{
  "n_layer": 8,
  "d_model": 320,
  "n_head": 5,
  "n_kv_head": 1,
  "head_dim": 64,
  "d_mlp": 1280,
  "vocab_size": 8192,
  "activation": "swiglu",
  "norm": "rmsnorm",
  "norm_place": "pre",
  "norm_eps": 1e-05,
  "positions": "rope",
  "rope_base": 10000.0,
  "rope_fraction": 1.0,
  "qk_norm": true,
  "attn_scale": 0.125,
  "bias": "none",
  "tie_embeddings": true,
  "parallel_block": false,
  "init": "uniform",
  "init_std_qkv": 0.0277,
  "init_std_o": 0.0344,
  "init_std_up": 0.0396,
  "init_std_down": 0.0396,
  "optimizer": "muon_variant",
  "lr": 0.00825,
  "lr_mult_up": 0.976,
  "beta1": 0.95,
  "lr_head": 0.0048,
  "warmup_steps": 149,
  "schedule": "wsd",
  "decay_fraction": 1.0,
  "decay_shape": "linear",
  "final_lr_fraction": 0.0,
  "batch_tokens": 65536,
  "seq_len": 2048,
  "doc_mask": false,
  "train_tokens": 501500000,
  "steps": 7653,
  "dataset": "wikipedia_en"
}
Each number is 128 + 24 x the weight over its row's rms, rounded and kept within 0 to 255. Layers, rows and columns count from 0. Numbers have three digits each. The size before them is the row's rms in percent of the matrix's.

# up: layer 3 MLP up, 1280x320, rms 0.0396, rows 509-575, columns 192-255
# down: layer 3 MLP down (transposed), 1280x320, rms 0.0396, rows 509-575, columns 192-255
# gate: layer 3 MLP gate, 1280x320, rms 0.0397, rows 510-575, columns 192-255
up509 098:157161158136146155155126128135158114149098143080198165126099140149153118146146138123115092121103113127108110143138120173122119123130154118141106125145135128158141100122136122119140137101124115
down509 098:078133136150128111120109114091160103125135120145138137176186174106102106104155122095137099158172126167119140133130151114150157111156139110105128141127141177145129175111145163095139089112114138
gate510 097:116123120143163131151107109142132117169159108139083162128131095108103138177127147114172135116125189137136120083112168155117117154147088168116110120119169170089130129085108136151124151175118119
up510 096:140099099097156159142154118105125125149118120130197110167131095142112127157134117112168116120117117170127137122145128133100130150151158126164125142162134120135169143098051109159131129106138121
down510 098:088123167117089135096120138119137161135129181127154097106142121153155120132148152119126129094172120106129131136111160120131114077178128150111128146160107082124092111110110129158109114092147143
gate511 104:150132151123076154117127109125133082100122149116179157102116129151145119129134132113127147115152112122130140095125131103139143137163122156100138121096116119101136113130086178136106117094105111
up511 101:137151095161155145154133128139119086124158163115115170103101120110133135143127169086125103083137123130160137103125146136149078132139120139132124128087116091134120170104152116111100126163109070
down511 104:127094140131133124111141128170101133159148142145134130144133132130117093149129117089113159148101079121127103137142137121131153097162156161095092108115090116129127141101149116137153157143099133
gate512 101:142114160160113134092103151143112150117112141166137117122125139155095139114103117107139147116147138108125126089157146145146122122148138102172098149121173082104094126093064110091107117111119155
up512 098:140094124130155116120096145128070127135071163085154121132114107169101110104120136135147112091144123111104070133121117101117119101138121135125138121134114116152125138112138108137092091122130135
down512 101:127118166138128179118116109131130110108125105116144090105099114125082136106159132182119109123112110104127136136105108125136125122128130109166121122098120135151136089145118127159124127094116121
gate513 107:167104139140119112107086129088116136108133130143104105141120149104093152111113108119121130140100116133129170121130141122165128198133106108125135123132117139084148128101112152115141104165106121
up513 105:120129087119152111175144104131153165148102148167118150103179123134120120164111144170152205141076130163107141124089105143124098062130115144118133152127124086139138079124150149139146117100140135
down513 107:093105127134158132138107098095128121090163123116143144111139145140143150141157127124134113116107139113128074124154128135161141093123138103110140112124096119126122147132137109131080156129089139
gate514 105:169091169137095152109113085167104153106140119154129167122137146148170167104111116089123094135104105146105119100120110117149150129141133143135094073166119126126147143142090153125124077125150138
up514 107:130173147154147098121129181126111116145141137087131079101098174150122131156149136147111140114169135077164180135177102145124135121114091126094122091100106147114101108151139076105122147076145110
down514 105:127141122156139132182112147118131170117146130109135148087100137139105112140082111126112153137137143135121125102145142135094154112151101129121124125121125158070130113153120102142115151159156104
gate515 096:130157136121171158091145145130182138120139100155182151131162125120105155113124103126107108134171102137168152175104110148134133140152129086124096121162108097111117109136174136157142082132049086
up515 093:074136139092166121108126155133151155093124148113179101092128124164111185120156168137135118170085096107176156150107089147081164137181109135117152107140091099125114143127130127121116070112106107
down515 095:103171137162110078127108125122141155122125146113106134148127138115117132160120147109163124150062112146128135092088122144135160108098105132150132144142150132127114138157092121107130103177124159
gate516 099:127157103129163125166147129157121128106170110092113119119142133145140097126093176087134125076128083070156075136135162103116095121104135117132127154161163136093143180108092104136118172136111132
up516 104:092166124124156158092117120128116179113170115086155106146114121119119115152132155131111173152153097112099130159125116098178118123158120127121127111133097154076118125184103110147098125131113117
down516 097:096107124158142147121091165076134146115120131089093156129114138098116138129139113123085141121156135093109133152162088148191122136115105133108128115147143123126152097140086114128129161111110129
gate517 099:151117114136116094120120125146121102094117122138123143124131101125131182113140141108107143136134145139131163135128147132093126143108124099106162129117114123124087111095126124134103156125093103
up517 105:144136124138096148090156149156125129175084152104126112137158117125118081107129124108145122111115153138170158163138166133121153129103112160101141131134106129117117102105170123124125101113131125
down517 105:154122147133147096110146084121115131196114142157136131114129095114097119120103112136083135118117138152165107126126105126141142126133126127132126195129138140138123137146196127149103134086174119
gate518 104:156114144112157109131132119147162165136137125174111062083150158064145092093145128083113144151142151132153152143180169113153099154143114147139166119182111084124126100135126150138149145120147075
up518 106:139110121074125137100122158135136158160110134127083154078081120131149115113069129116082116148127172065109158110120132135148142112139148118115105155172160142159122126123105100118160121130101102
down518 102:138138088120148101176116162143130090149071110150130153128093115128095122087085114136132120121127115120173127089130060161153173161145157108139115140149128141123136108148105162152114185170086158
gate519 097:083123119134121149127146119113139129139137152150130073102126097107162081135127099123106163140120108113114119145116120128132115135107165102180135167103130114148120118154115131085104123090105174
up519 099:093094122155137142130086142130162099140124100159132125140077117118130116053116174132140101132127154122148131149113098160139107132124120141084152123140150102100153148129142117140159103151107114
down519 101:130081095111137115160124145121111099123066112139118192090123148154115177140106154087145105099108144109115150103083149138131123142123093091145128125135145125129102149112135114114109115117139148
gate520 102:054120141121139165171103111159165145084109115152099106148125094162082131110119136113077162176179130134148109131117130161136170113137086121066156111075122099129157136134153137146133124113132074
up520 101:163087136142127133128144120075158133120085129075142125132136135087129113102119114134151118089144116159080145124129138113123116165084117106143127141156151177145188131128042099122158099147131137
down520 100:136102164119130137110115149149171109144136131110153116176146126092135135107106158114102114151147090072145139126136128110103115119114180114117139124166122131108157111144105115110158089170135134
gate521 101:109139114099131135111081134130155132108124180102117153094107110152122156092142116104084128076136093125150115117130167113108136145121148141101127150139116108177155120120132104112139108131126129
up521 101:138123171130133147141123135102087170107128150146156163091100136090121141128124175158148141138178120114120134092125127105124126143102116091168153137086154125109120153142151159108127133152119108
down521 103:132103168146117125135144112135108143104109124153143161136126155139131121106104140125159144131167108096140098102121115119122135147113101031163117158088129112120135146123119131121171123118108114
gate522 102:107139124162147114057125174119146102130161099144114141125147140137155135137130136089147136109169145163152129117107139116162109119156119141124142145152067146149113113154095133116155123157110142
up522 101:143160129135130093121140140139080147093129090139134111138116185121111146120130155112108168153139138137146156127138106108153146126147105105103159158060145116099102091125099135106127121112156165
down522 105:135147149112092139076145167151103106106109108151137126180144105144119156085131124120161128101095138139146166151113102103159131131153100129150135104115114145099133127169097109124149127118112152
gate523 102:135168118087187156155124141101136089122146162139142151135113148155127103129119138128109148141187148153151118145153108107119155127114118115162155106142092121139124105100122108152108105139109152
up523 105:166143114173127123106118113114111133061138154122143072124128139169172108153147125146124121112151125083139140133121161127119163117130154180133105086147133105123133167143091122114176072119107115
down523 107:150190128150107130076104120103113140121148155114132064133117161132126096125104134093145153097132101091121156094136122153120126129140144175159100099141133108162138169113139086091112092111125156
gate524 107:146109156125128108126150122122103144124155146094177118116131164123158147157160137163166133136164150159142140123110143112083128174141107136113115110171123142135137114108120136095094117162119093
up524 106:126139144136159122071113113124135131086122119095157119125137110146109089143108131115117174134106165147158128191149143191135116084124118118114118158090162110107132113137187145098107108143101111
down524 104:118126149145142115165107149122168125128148088116144093136120123162133095150102131110104162143115104122133157155134111137119114142111101136126128162125085136105141107162141100115113111131059108
gate525 100:160121112096100110077104110146120195100140157168153144138080116146131109140132137118121118125143097133129156104114135104142121120124153130109100108137135127129087129141150116129114113130122152
up525 103:144112127101126145108119103143138145144137113187106122115101135123095130146143103165108114140123137119126093181155120138131146158163141170110100124146140136148140142157122092095133151102120112
down525 101:125087120166098129129144131091162155114180134142144112124103176158106106172089112105097080149168131111139138137146075168142131142150130135157083130143106102145138152122105103131086132140147077
gate526 099:114126107123138160132096142132135140134137098161175096106155140119153164133130153116126124086136131133111144143133174135149124135109197096141125101145110140090147143126111142110087109140104108
up526 100:138126093143157160112139120061086132103139171079075121117116151135093097176140092128136145164174091165160076107150088122139088095122154108210136090186081097141118081151146115080137128122101125
down526 098:113161131131125107095080118132110100116152105090096098135148142155124142099136128128166162144139159098109156109139096125073160133157124131135135146094143108112145121112108143081157110105091125
gate527 096:157147077133140135102129100100146132130135159118179132105113150104168138134128074145129116113134113156112133183123083144131119124126091121128141095118114171113117118118117130130106118171090164
up527 098:200169072110082081103128135086141150140168114094165121148107129142142134138122152134160159139106133081089110118104115105116113107120104123155073170113083155098129108151128127110158107160149168
down527 095:143127132170135180090083129125125116089080119099156153117119140070105111128120140137104120111131106094097139127134096108122147119148162160152133181138108091171151146123172143153154161100153136
gate528 136:097091118104143082122134115121129155139099144132129106162137126167118148139121149166133130120136111113118114113095089152080141111111117131104146134146137134180102136129100151117160139110126095
up528 108:134148160137088175118124106112150106110129117122120164103167148070148158133144105102166149141177118183132168169133106098140129130123115152151124134113117123109152115131107085131127138153141154
down528 109:081127129173129137137107137128118122155125109109131155123138166157104162122103153123146138103111137093135155155158110118127175086079125102134092163126147102072098140130139148095145111118142129
gate529 104:067120175074090159121137097092104167139134130164098128106136132088140130139130106105119161131136095145113102120116103097144142131171098124127160096107104162135117169092167164107140107150105102
up529 101:117103093146105099122128123112098135126092092120150130148126159152140139136154106122140113187091116154091138094096169171120171117131176131133134128152163122153165125134108143116100068123098102
down529 103:136125074152156135134153119158150109118134130098154090104092157130097169075130116129099095128113166109140111140188135146123089139137141113130099168095132117104116072147094126130108122133133130
gate530 109:125192110100135125095174119060092141077123102111099087149094146100164121089098131085125149116103130148114121116192119131133093143079138166089091144124101126136110150112142166153098145122111172
up530 108:122155113141157097135177130132152123112122126136132150094105120148126145127102156116121130084148120153133150114127135101090130113095130162106103126112098143095121099140140139189129164106086140
down530 104:101089117129142111103110138137133151129149102069158110122141136146147157156135135138149149110158152125114099113177083109112108104139116124065125102138073112104103099122112134146143147146087125
gate531 073:132116135088111092114083111157140108116121185108127103140102101133125139149097143142106111121137119111097149115090114177154090136164107126100140134131132125134102118134128112095127065131107155
up531 089:120114158147095079110114104119136085120143175092121129145109096116137156134108126155136078151112129135129174092120101140146129134153074138115124108145129163117119149105117114103141080117077107
down531 072:149129141141113143110095106116136121106084111096106111183076138083105075182084134136148096144132177086120141160187109123101154164139135128131131149116119119104152097071133101098137106108097146
gate532 097:163127131100109136139108141151104189125130156157132130129116097116139151126126143104120164155102146164104159091148134136081127102140144145109161143165135095137124141180134116140131098096137121
up532 096:139138159139085154113101098136110116109138113115127150138137144080127127155118132124131132125113158129114132097134148142137141133159168148157117107170109120146117140123129119166147057137136095
down532 098:132132153162144159155112134130114140158127113098131167107136128128146133110136138126141174128112124075145144117154115093123125167121089101115128136147156077141123151178156087112157130137135123
gate533 096:104113146124123113184166127140107138096086106109129139179100161114161112109137126144187132132121134100108131075150122166080102124111141154088121123130107134149114104143133149103141119181139148
up533 096:103120113188123134115135164125145135128146166156104177110146111142141100105129184101120191139135182133102135130127149108121111108098118155104129135139100122128117095104139138126111124086138108
down533 098:112110127173083124118116102098128193104096137145132114128154120110161142123119167172169156165100129140105115111138146127134134137132163116100143129140118104136151128063141135146120163120118148
gate534 098:174111117137143167166109106130109136127113164115091155125132120154178144130143128147082113113166157137142093110128123158123140114137122094148115155151131145113103111159139150117105093120126083
up534 098:120133166118130146132159099075117110104136180126138153163154111134150104123155145162097090178128151110098163110129088141089118127118113121080121153109103145133135105164100140112097099166111151
down534 099:196126158112163112163081099138118119121138138115131163115139125125150113173110127129136113136148128147117121117151163131179159161088121104148129159125148140111129079166157142095150141125130104
gate535 100:105089110127146079132125157160109133163121118146098111117103201163143140111163116066125159119145136098135170113141124118142168104132111105099128119186164118121111159148098123184084129171126077
up535 100:106115134128154102131162127156133109111124107135133154128167130092095097136105154096096122163157151134114131129131133158122142115133152115111128148126095110140136091120144111144120202112119071
down535 103:158143121080117135142165111115102155152128092137171125115161117153138174111113119174128128157122083119130113129159133100122169124080117117146142107103105135068118097148119147112131109117115100
gate536 080:159152116091114128132145133150132133158103129160165147133125111143123178145084129147149139119096106154096131141126118160138122117116121094114116082148112109133067141109126124108133080120075095
up536 084:139160130107117103132138161106136137192117110156097140156096119120177192090106124110094144101143106124100150094096120130142138126141091152100083079139092117129098130111131134092141106114089159
down536 083:143123147155140187125133126138140119134145104165125110114136110131116097125151182115139121139135097111154114145110168089095112108091146151152155148149152143125130159170117164148129101118150122
gate537 100:096132140131093141118130168099132114134126123125126174118152144143171125137112127109138119094080162152088090127102088175145138137107127138113157124109122126120125126174131115186109107140112109
up537 100:167123111161138129148120150096105127084127143120105134154085115140128131167111132136134164134180117126134146131154130114100125172132121118109163120110115161101128122130150161088112134156180111
down537 098:130120127140143116151137154123138188138111107150164122123136147143121122121115119105129155130144100129126162120118130099082125119117171107119100120126142124073138143141108131169113144166130181
gate538 097:115131151113178175127113187132175107155121120172139137120108144067110135154118128093134172171092142137069186143145169120112097115169116099111164112136170144112123137194104115127138118127149155
up538 103:115156124134140134141126129113105120138129164145111186150146133137152104155104133149128135123110144156117181081109155134092119108122172105068108134118134119105139124136085113123113074153136120
down538 106:113112173147109165140134123131155138136111157149125198137082117130129138124096102079158075108155184143138137119116111147154110140138147150120113138116136118148122152159094109162122134206130172
gate539 094:149146098089107094074096155131133144168117099135098104101136131142123118119054134103169131107132094139132122094128116102126174136118123074146143148091109135123120138153114138126145092138106157
up539 094:150128112108123132117166113100140129152172118122192112121116084154133135097056116139104156117098107114109177137147119119123176166105122102101101133106140128154101138107103122159118126111102139
down539 094:143117099151124159161136111109152139146137135135149124100104107132130108131174119110150118121157124152115153144087129133146160180115132107141139112123103138130134125087108170121126105122144103
gate540 103:149159111093104186119146136153093168137129106134166153122100080118134076129140156162117115131149073143181177124138112133105117115098137140127092115157120113115127135114077120196122133160174108
up540 109:109154113132119114167146131107121121124127103124119118118108197160125135107115112139105161134109142156125101124097107139124139146142129147173119090133130150086152100147138138127144110132122171
down540 106:182145112133133140108094146128154083118112103124126095102155186144093141141168112095117138147131103184086110113075105126109108152130137124176130120100146131107119117158136142131119101162122146
gate541 101:096117136103088143145119136100162145168129152129084152155103119119107147147162196115162147134127149124169134133114155117141193149166153146125123095126159153131156161101143081175145132118125141
up541 101:136144128109136117125118121120083080136091082115154136163119118139140133129140128086107136145084167107094139131123132125171106087137113101088103143119132084130103100144102101120136117111138118
down541 099:135108111112108129138136141160143134142145176106133126103141144119148135147148108121089114136137165108132117094102141110106138107128103122116120128105134074143166101169111167140098165135130121
gate542 102:129107129151143137122153151162112191159121165119133136124128127136185152115134092121108126168141134118126111116125117112102158146128131146083140115080135146158140129101132133124128154170132113
up542 101:141142156148100126177118164114133130098118154132166112141155145116113143143109104135140143144146152079081171130164113098108158103133126144114150089097132128179126130134088141176131158150111118
down542 105:145109156112107125109131130113071100100104088146142154137110144161112161129158159115109166111141178101125135147149130115151155080158133149121127135100126138107097125085154131179113146114095109
gate543 100:096175160169115123142154130120128138112198147173128107134179136104161146134152139137179094139166106134100129142110130118120166091102096122115134100110097097102143135136142171118124151153136147
up543 101:146131095186141123123118146157136115165126125096160131168110139130119134158141120114134104117128092095079084110110126150144115121135086155101084120126110097172168119118118132112141140156192158
down543 102:132133170183124177137104131129107119066138129105118133120120129138104112121135107147106091171107107120100114124091126122091102082155140101082100131097111144162112122120128107160105146099126117
gate544 099:120124119157131113127189111147143170142138076104132157167175118083128104149129141131164140158094118122103105164107123124132116151157131132153143093116125138124132175094173115140186151135130175
up544 099:109119168144137118142182104095151110137134129110111134121135131135145121134097126104171110092116127115097155104116183088175112115156102143127170102127139121104123139123130109135095087140080138
down544 097:092148126105152141111138170080104154123086137156147112106167155137147116120133107108101148171128105182098130180124149126153133123100136094101147097140133132150075109132094175100130153114145111
gate545 103:145126151143137131153106116116146164138182130123086082120143111117123126115114113136106148132158115090104141172163128139146120092077135119121130123150150121179159118155114110109114112136123102
up545 098:139139174154150119075130142133146152071095152114124153130154134098185149125158156162145140152127086133129144130115165117140104130110128076105155078160128114167135127172111130152188119124139081
down545 102:141078172110152121073151144127092162103142105137125125134155148089146141125147140151154107166113092101114174178124144135108143174146153086103137095117069124153149126137100107105102109092130135
gate546 102:152123155136118107106100124176111133148149186126140130166159168118120131127185123125164160146136128154131132118102153089140153154141107148168104107108151179125099097085117127128137123116146127
up546 100:087148177120123126168137081111117135155115117103144113104172157136127144164172116089147142140099088132095139119110139097094121091132124098131154149125126151133167107106100132101110164134169113
down546 097:101133101117134097130150110160105111115172143106132144140141126081137115155126129141171131107117121107104151144106114114120156149113158160126096104140153146100121123104160157120134098124153119
gate547 106:147164081078096121128097134126106114129120086123121125144117123138090134081110144122149131079159131154125076121104108078178180097114133099060120101140142150108141154181153084155127137158108114
up547 101:107185105143145102175142116106093162099156118139148144146114178120128133126118154147128107123137153109132118119120109117107130130133099117116166127135126170101119104129186169158076104097137144
down547 101:159147133158103098173136135105137123127140131118102105161136161091120124160083146133118116166111111142124129150143108126120104092143104164169119151097104110108091126100125172093120112121119148
gate548 106:151188089084127186149149116122126124118108103108118127134154161129122122164105151141113142118125130110145107175149127126122133107130124135129100099130110119099149129099156137161117169103129116
up548 105:159110097127101132110197113115084100148093119139098101116144062147124165177123155147118130113123148189150119150121143117130113131118126085120122142149141158121125154148108115126099107111107174
down548 104:114134114135165115131150129135120105156141144129142129109108111119135136143120090110114104143164105119184140069079154126122146182096158132117154126142148121095143111122132151120158187157094150
gate549 104:107169121153107122147184131110129122123107111142089174123199123133101108125097115116137121159140178125062139114122171151141120142159105173127113139102135127121129135133116196181110095128137136
up549 102:150128134098152101063133131110112139135114117099139122097069140133126130137142126115167096130112134105108121110105083150156173158122181120133132138141144085085137111057130203155096163176137138
down549 100:160137119143119146135164152129129130097102132099140140174129138129121142093122168134124181123115118144086100057116108140138132118138135133132130156161168175139170125098139166142102094140151139
gate550 094:131130138097085136095128107150109153154155085156149129122116123091112137085145120111140131119141121139149117145165140146080172155127134112116129113136079137126173130152151150144149118126139105
up550 096:094084157161172133138132115103101139169108134107079090132113133116142116144152137135070144130107103119127135101130166160150158107139127115130128155077170107126075136136104123145145145109138157
down550 100:164127100110176173078125133108135160142128178100105130151127120128155116122123136148094128132167160129137084148142126118158068142129116126135117161129137126100075138158118125160143122138173081
gate551 098:170125141124123147188128105136120125122094127156135123152114153149087174124126151162111117116132150149106163113112137114095104129129142122152153093110114151078097120079091173128116133151104117
up551 098:144140084094137135160138124144146099169096119137121161134135135155112124130102130157136133098121077117164128166118140105092142151121149154129100155175130163101112138108101126114160107172105121
down551 097:091156158157102099125140165146068125129147138154133112118151110110116123149080149141124094121110138108124146095128147142112171149157105136116152151156132138106176126128181090108137140090126098
gate552 095:096144137106147145121130104107135106102131133132119097114070135161140090126079137135080157129146120129105095115138115122132137094144183107124206112106083086136145132119098163145098127138126106
up552 102:164139181085109105078159099108123117155117114107140117168120156125120151112105149159079111105142136112172137151151141161115116082160132104140184087140134123110111126106116147109102113161120122
down552 098:118143148071141146086147132108144137173116115158157108127135108172107120160132113146123137136127134132128115102119138160171093109175159129113162108141138104134181177121147105123165098143128156
gate553 095:101155132126144136133094114133114149145125073179142121121140134059148116132132132151126146162172144157123125134135115173140107172128165133103130072121094096124132150126143155142131140149157110
up553 093:126109128135095142087136083107121098140112154131104129156162119098130117120112162129158167135147111110114140127144119133085131143139108135104139101134093146146152169121134146142102151187122154
down553 098:127118162133127157117120142130116106114175126128129106153166121118142111111080132107141129172087121164092147137170097129173145090128182124085097151146122117131136111155145132147129092135108141
gate554 098:117129133131128143142131105123088105163162129105168135142150103099110166131128094110162093108117123160126148147096106182088126138132177104074093122134139130138186148153133108133145121166125132
up554 096:159113121161126136155141147120081141141157097100137140177155117141137094112141129109158098141122151171120161093145097137145105144137145133119112135126139121160144114142106105160130125096086142
down554 096:120110134131153126089149119172076124121158146135151158152146111135086132154093144118125105110112154143117140127136171141151104132156172097096156145128182121120109160102122111157120082141082087
gate555 105:113097097150157157148117133138109126146107151121146142128123140171112161122138124102142188141150130103141153148150127162103152176123125102122138095150124122118095093121112121116136096120109072
up555 106:116130132134085124134163112165186144138130078089157131105129092139098100125085178154148119100111117111065135124119109133118153077116101099095133137149094107150154152119124100115134126111158138
down555 111:075102182108115094144145103132143154119165138120121171120145121113108108130096142134104088064109112128092164113103118102163110060138094149145156172153120111107121105105125099120112127133142136
gate556 075:149120146154096118143158125093191126126159137138169138163137081112153157098117134109128168111134108152116111124127136153101120107146126084119093137135138126148167156129084147147085160155131142
up556 087:114120092109152124116107121129091118117135165112095106097153161140157116167166129149129164155072128140119110145134155101165121132162101180117134122122128095148142126154158135112153096151127089
down556 076:126131114120154128128129098091094100170098154149145126081156135149131201113110136090134178132080092176127114120163143178120088104131148171079150131118129104122139138169163143144128141097148128
gate557 091:107133100090130145137170177130160088143129101113092136177096117185131116172117092102123133152116135133086149139155126118147098118120112109139121117104129148140102168099150123156145111158097110
up557 094:167114206099117170159130110125113151101133113115155118143128148139111154091143119142118102104119125109161108141140132129122148155152128159069122113094139134123123121158111132140121095106127069
down557 096:182186139099124146079156122142100115123138103107123127185159136151126096126110097105140143152137118134112118139188117152099119157144109135125096113138140158100107150168146142133131110163124088
gate558 098:134164158122121131153182135137075116120082126106144112094076110162098125112123110126068174135120097090167161128116165135132148092112106104085097139146160120126129107116130117100156128135109135
up558 096:146133142128088091105133101115142109112133143113104146127149145136114160111083106111133089173166097115146137111111130137135134062159117078137126161124133134136131135120107154130111101134067142
down558 097:137117084105115151148138080136146093175146118159127142099126096100146143139142152136153130112083134132092119137151094096128172155097124175139148125127131175121152168127137149120132115115165144
gate559 098:131128131132112140116114125103086127147142135146131138109168132149162131122160133137095090124136152088127116104128147133091121110109099132100133113135072123091140161128135108086147094084145088
up559 099:124138149110149126153153068130129100153098116126095124134131130162136115099092129131145137150170119139099161115158149110137129131114167099138128152138150115101112130149145134127155115098160094
down559 097:105137140113148095152149094134108108143105107154127138144103123127126071102132130138077163141089141142117148145113155135100098118125097146158131115164162152126134108149137127142148101124118123
gate560 095:109107121108118125132110143119120087121127094129135138119101118132135141116120125064143196128131154118135119100127140156170131130111083115089103141148139130147127112149126128157154125083124138
up560 096:117112124117145087126103140129143098108089136183112122118143127150134103113104152137109118122123150127107101104119111136086116122137126103093164160126135161133134133113104127104100136104131159
down560 096:157159127100131094140166094131144133109085117140102145144151099149152099166130095166111110166086114138144114159132141110138106126099079110132119080141118097139097158127144072131116093126143147
gate561 099:132164069142160108128136134126118105162128109106118094174143136105095093143156113142110127115123110153125099146187110174176111119117164146170129133110129147145141159163083137181132145141144142
up561 097:091135077127125141147118106131137092158088050120113106158129166090136134137119116126123128106144158135150086146144155153117156107122129149181115128155135174102152094164116141086160073066126104
down561 100:139118106113067132106144145173132167133148143152135068102140144138124147137108160111151097131158156152109116113141079096116137109143128136059191135174169118089132120089131107126138095127146165
gate562 100:098133123159116135155125118125108120156118113140109140177123128094108138068146098132087124113140113100095153126097162127093070135152125134116130150121102126149182083103159159118116128135084125
up562 098:130138098134141121184128171121101098160093128138094130110114116119138139086143151114116185130131126133143126127142127116152138130106114147114136111110146147099131135081125139148123119113094135
down562 101:132136093136117126118161119093121109150120123109121121126142145126118143116084175095106114114155130126165145126130109173164125098121125127135141103103106105129129154071098114174142100182135114
gate563 104:105147109136114139120167135114146141108128106146111102171116142073117108140123110127091145131134155131115155129120113167141093176176151148130126107143150134149113167123136084116119136161085136
up563 100:128133151103129111122124136123160136138116120118128127121141129122154137134148104100111147120194121082127114161140149131136158136116137144120111129107116123138114137161172149134172102185130132
down563 099:119120115177117129163175134150121144118091116098134111140098092123117126104113170120125139158136115114137110135088058117122122120104134148111128096122167117157122123122178117173122131140103142
gate564 097:166110125136093084143102139079131162132098119147122149156136134126132139142116143123114090129159161132110116104119155082136123156127118109139110104128131146140110114139101131147186146135086111
up564 096:132120123145142109141104087106101122143117151099149121071120093115137108152122153110101130129137159103135148164112117131135136165147151102129083121095093118130164144144130112134143096154095131
down564 100:140134125116111122136138120102138080109115126109119121102165125104177162184153124094079123127150100117131110158166129104132157125108153112143098121110119112094154118149165100152126111124092134
gate565 098:127180151097174150131125127107143094131152115096168158141138166131166115096153098161128111111125111112137126144105145144160126107115122122135154141116099121123104124114084091144144136130158132
up565 099:152141062120081129150144086131145148121071129099113106159099136119080122132060145092130129107100128120136171139112097107128097103171138127144104136094137185160140159129122133153121173125116125
down565 103:131120135128139183124123123127133087113128131127119135130116111194116122111093097122202101105131130110124130169139124135124097124152160132144127093140144134151119136105062123155119131116093145
gate566 097:130137166095125097143089150111121148146127100095147168101109150138120098115115114119089094134094127135108127142118110111172089118104147105095116123148154155140152145132121134093125102128122125
up566 097:129084151134137120117123107173139116103124141103098206155124131119119089134091131122099148157157099109140097137088108084107134181069146166107118107148132143164143172115124114100152139122103092
down566 095:109105122100133083108133108162152137165083103131108167158156128090115108133109071099131148115121109144075115113154134072092137134154133140088137164127094102129142101140102138147079124139126121
gate567 096:135171093129086123130151109100154123141119140144135121114165092151192162147154111139148113136117112124134087115150148132147145173164157136121164119130123148120146140125137133147164149109128160
up567 097:130131111134129110115141121125100101118141147146115135143090097133151141106115119131129109099100147129107144140135169109127161191118124138116136128133139120137126121098143112163178101129143187
down567 097:108118119147087129109134136116170181160095160111134170170187123155136160099087086111115111153169143124179127106125117104183119119128144133125119141137094117109094139124168122107126113130160154
gate568 104:137093138114138118138108164188123161168128153140127109152143115117117125135113125142075112151169152144124139156148111075156126143092178112119075149124107116115124143124128087134140106112141166
up568 105:098118137103144146157110149108150134123124124096129142102115126152139124117104106119111110129107122165176125136099114143090124133144093168177129118108109138130122134165134102126129113125114176
down568 104:118112111089108133127113106112163151140135080139145152151127118126132112108140106131155131119129107119142136149107141138091150127144126146109165129145110146123129143097117144121171111100132110
gate569 103:103106130089107134124136159144104134086116155133134111136143153096089169093141128143102130114143126107125090093107112123123099094132158134120142134123144164130160142124138096137110126112105132
up569 098:093162122107082141104106162150134137132139097114112133122143144083172120142082102122116116108105160135172138158158090131096120133140080141129130101158092114128148156155114111093101125187133112
down569 100:131137109133146086111161144169114083129158101103138148152129109128131107118126168152128115117124126146145160142133121115082111130109126134134143119129124105171151133148125087072169098109169164
gate570 100:117171140128133137079148169126129104161109136111122136116085100109131112136113196131147158139149115109098126148146111146123115111159116144145091109104102140117155156148127131160094123074125110
up570 101:165104119139119130162105138125087131146145159141127115108133132135155181127139139089125120122112119095150103117120152141154093087153119144142166127133077158111121120108118119139172114131140115
down570 100:121153124123136132161129101143100125067152116132092102082154131102173124147085115133116097102072114136086145089150169116159113148153109105157081082143090118113134152103127096150134112111120146
gate571 096:089136094113104157111139115131143105076075104141160171159097158090145107121135111147165131107113105121126162093109114176159126116101153095134133141135111135140145127177147138138114113114141114
up571 099:123099141139137159117161139068108147125150125115124121202106177108143125177142105140131149136108139092143109104147084132122130118133123157131104102101108101159135129128154115108127139156162110
down571 097:104150133125092133123129137127102158112118142145117148090121074170143151140122121179132116093130109127134120109092117104110088139135138135101114112143124107123097154097108116124126123144142109
gate572 096:145100139090174133095135132112156149121139103115151104147167115125099133119098116114117103146127119152114164130096178149104102116119205133101099139150111140112139110102101095159133119125101122
up572 097:125138153137100125126128119099127120115106130117106074120169133110157180147118178129133170153137152136091142092107153081170112118152146121125115111150145110188140114131120157088126108103131139
down572 099:112169090170130119143125098145179095142124137136174108115132158113119145136132188110125156123134107094122170147165140092147125131157146087136134137139143138110135105088119165148114160123138135
gate573 100:166112149077132165093088152151118131103116210105170146129139149151127159132148144149108131116148164132105115138156128162130094113100138096147082111129154145102089113101112102111095131139094166
up573 102:086154111112101124138156163120084143134086080122089129128202123102151127136142146100132157137123123148110117111135123145111149119123177104133152116121132102139117158118108134171143144133143156
down573 103:121127098138177163098138143120130093093147118099182136103132086074139134099132093124109143195103121121110085146118093167166142111129106139143128129136146135152144123144133182139120138093098108
gate574 093:123187113158135145149113141121137181121148121075173115133134153130154137097133136106133110100127129145190104127172133146139111088166115122095138155134171099144112175136130122127162082179127126
up574 095:147145130103090163127114125139155148143162121136123156147115134141160127128086155121136113101103137118131119137177158145132133088108162147131140126140179102121080136131146171128138157110128100
down574 093:131106140132193144094128103136091123129098138131143150137117140089063127116133109099098109144154145153085161102135101140120171162129131140162127113094116175145150110098103073125104148140126134
gate575 105:100140102112108133114136139110159120121136118161109136168167162097114134143172118111084134104158094132125141128113093170081151145140166175136127114153106145120104128158105093130143138121142112
up575 097:134128121126132128119128092140140110117123116124109139135159114144123117152111143145144095100144107141111130132115120099132117115123132154117147131111144133198095100172134145104131168140127096
down575 097:083127149091101136133146104120165101116135113141107146156121135131111137125080085104093140144099105115145142130127137169126099098140153138129153085144113097164125140115136118129102140142133134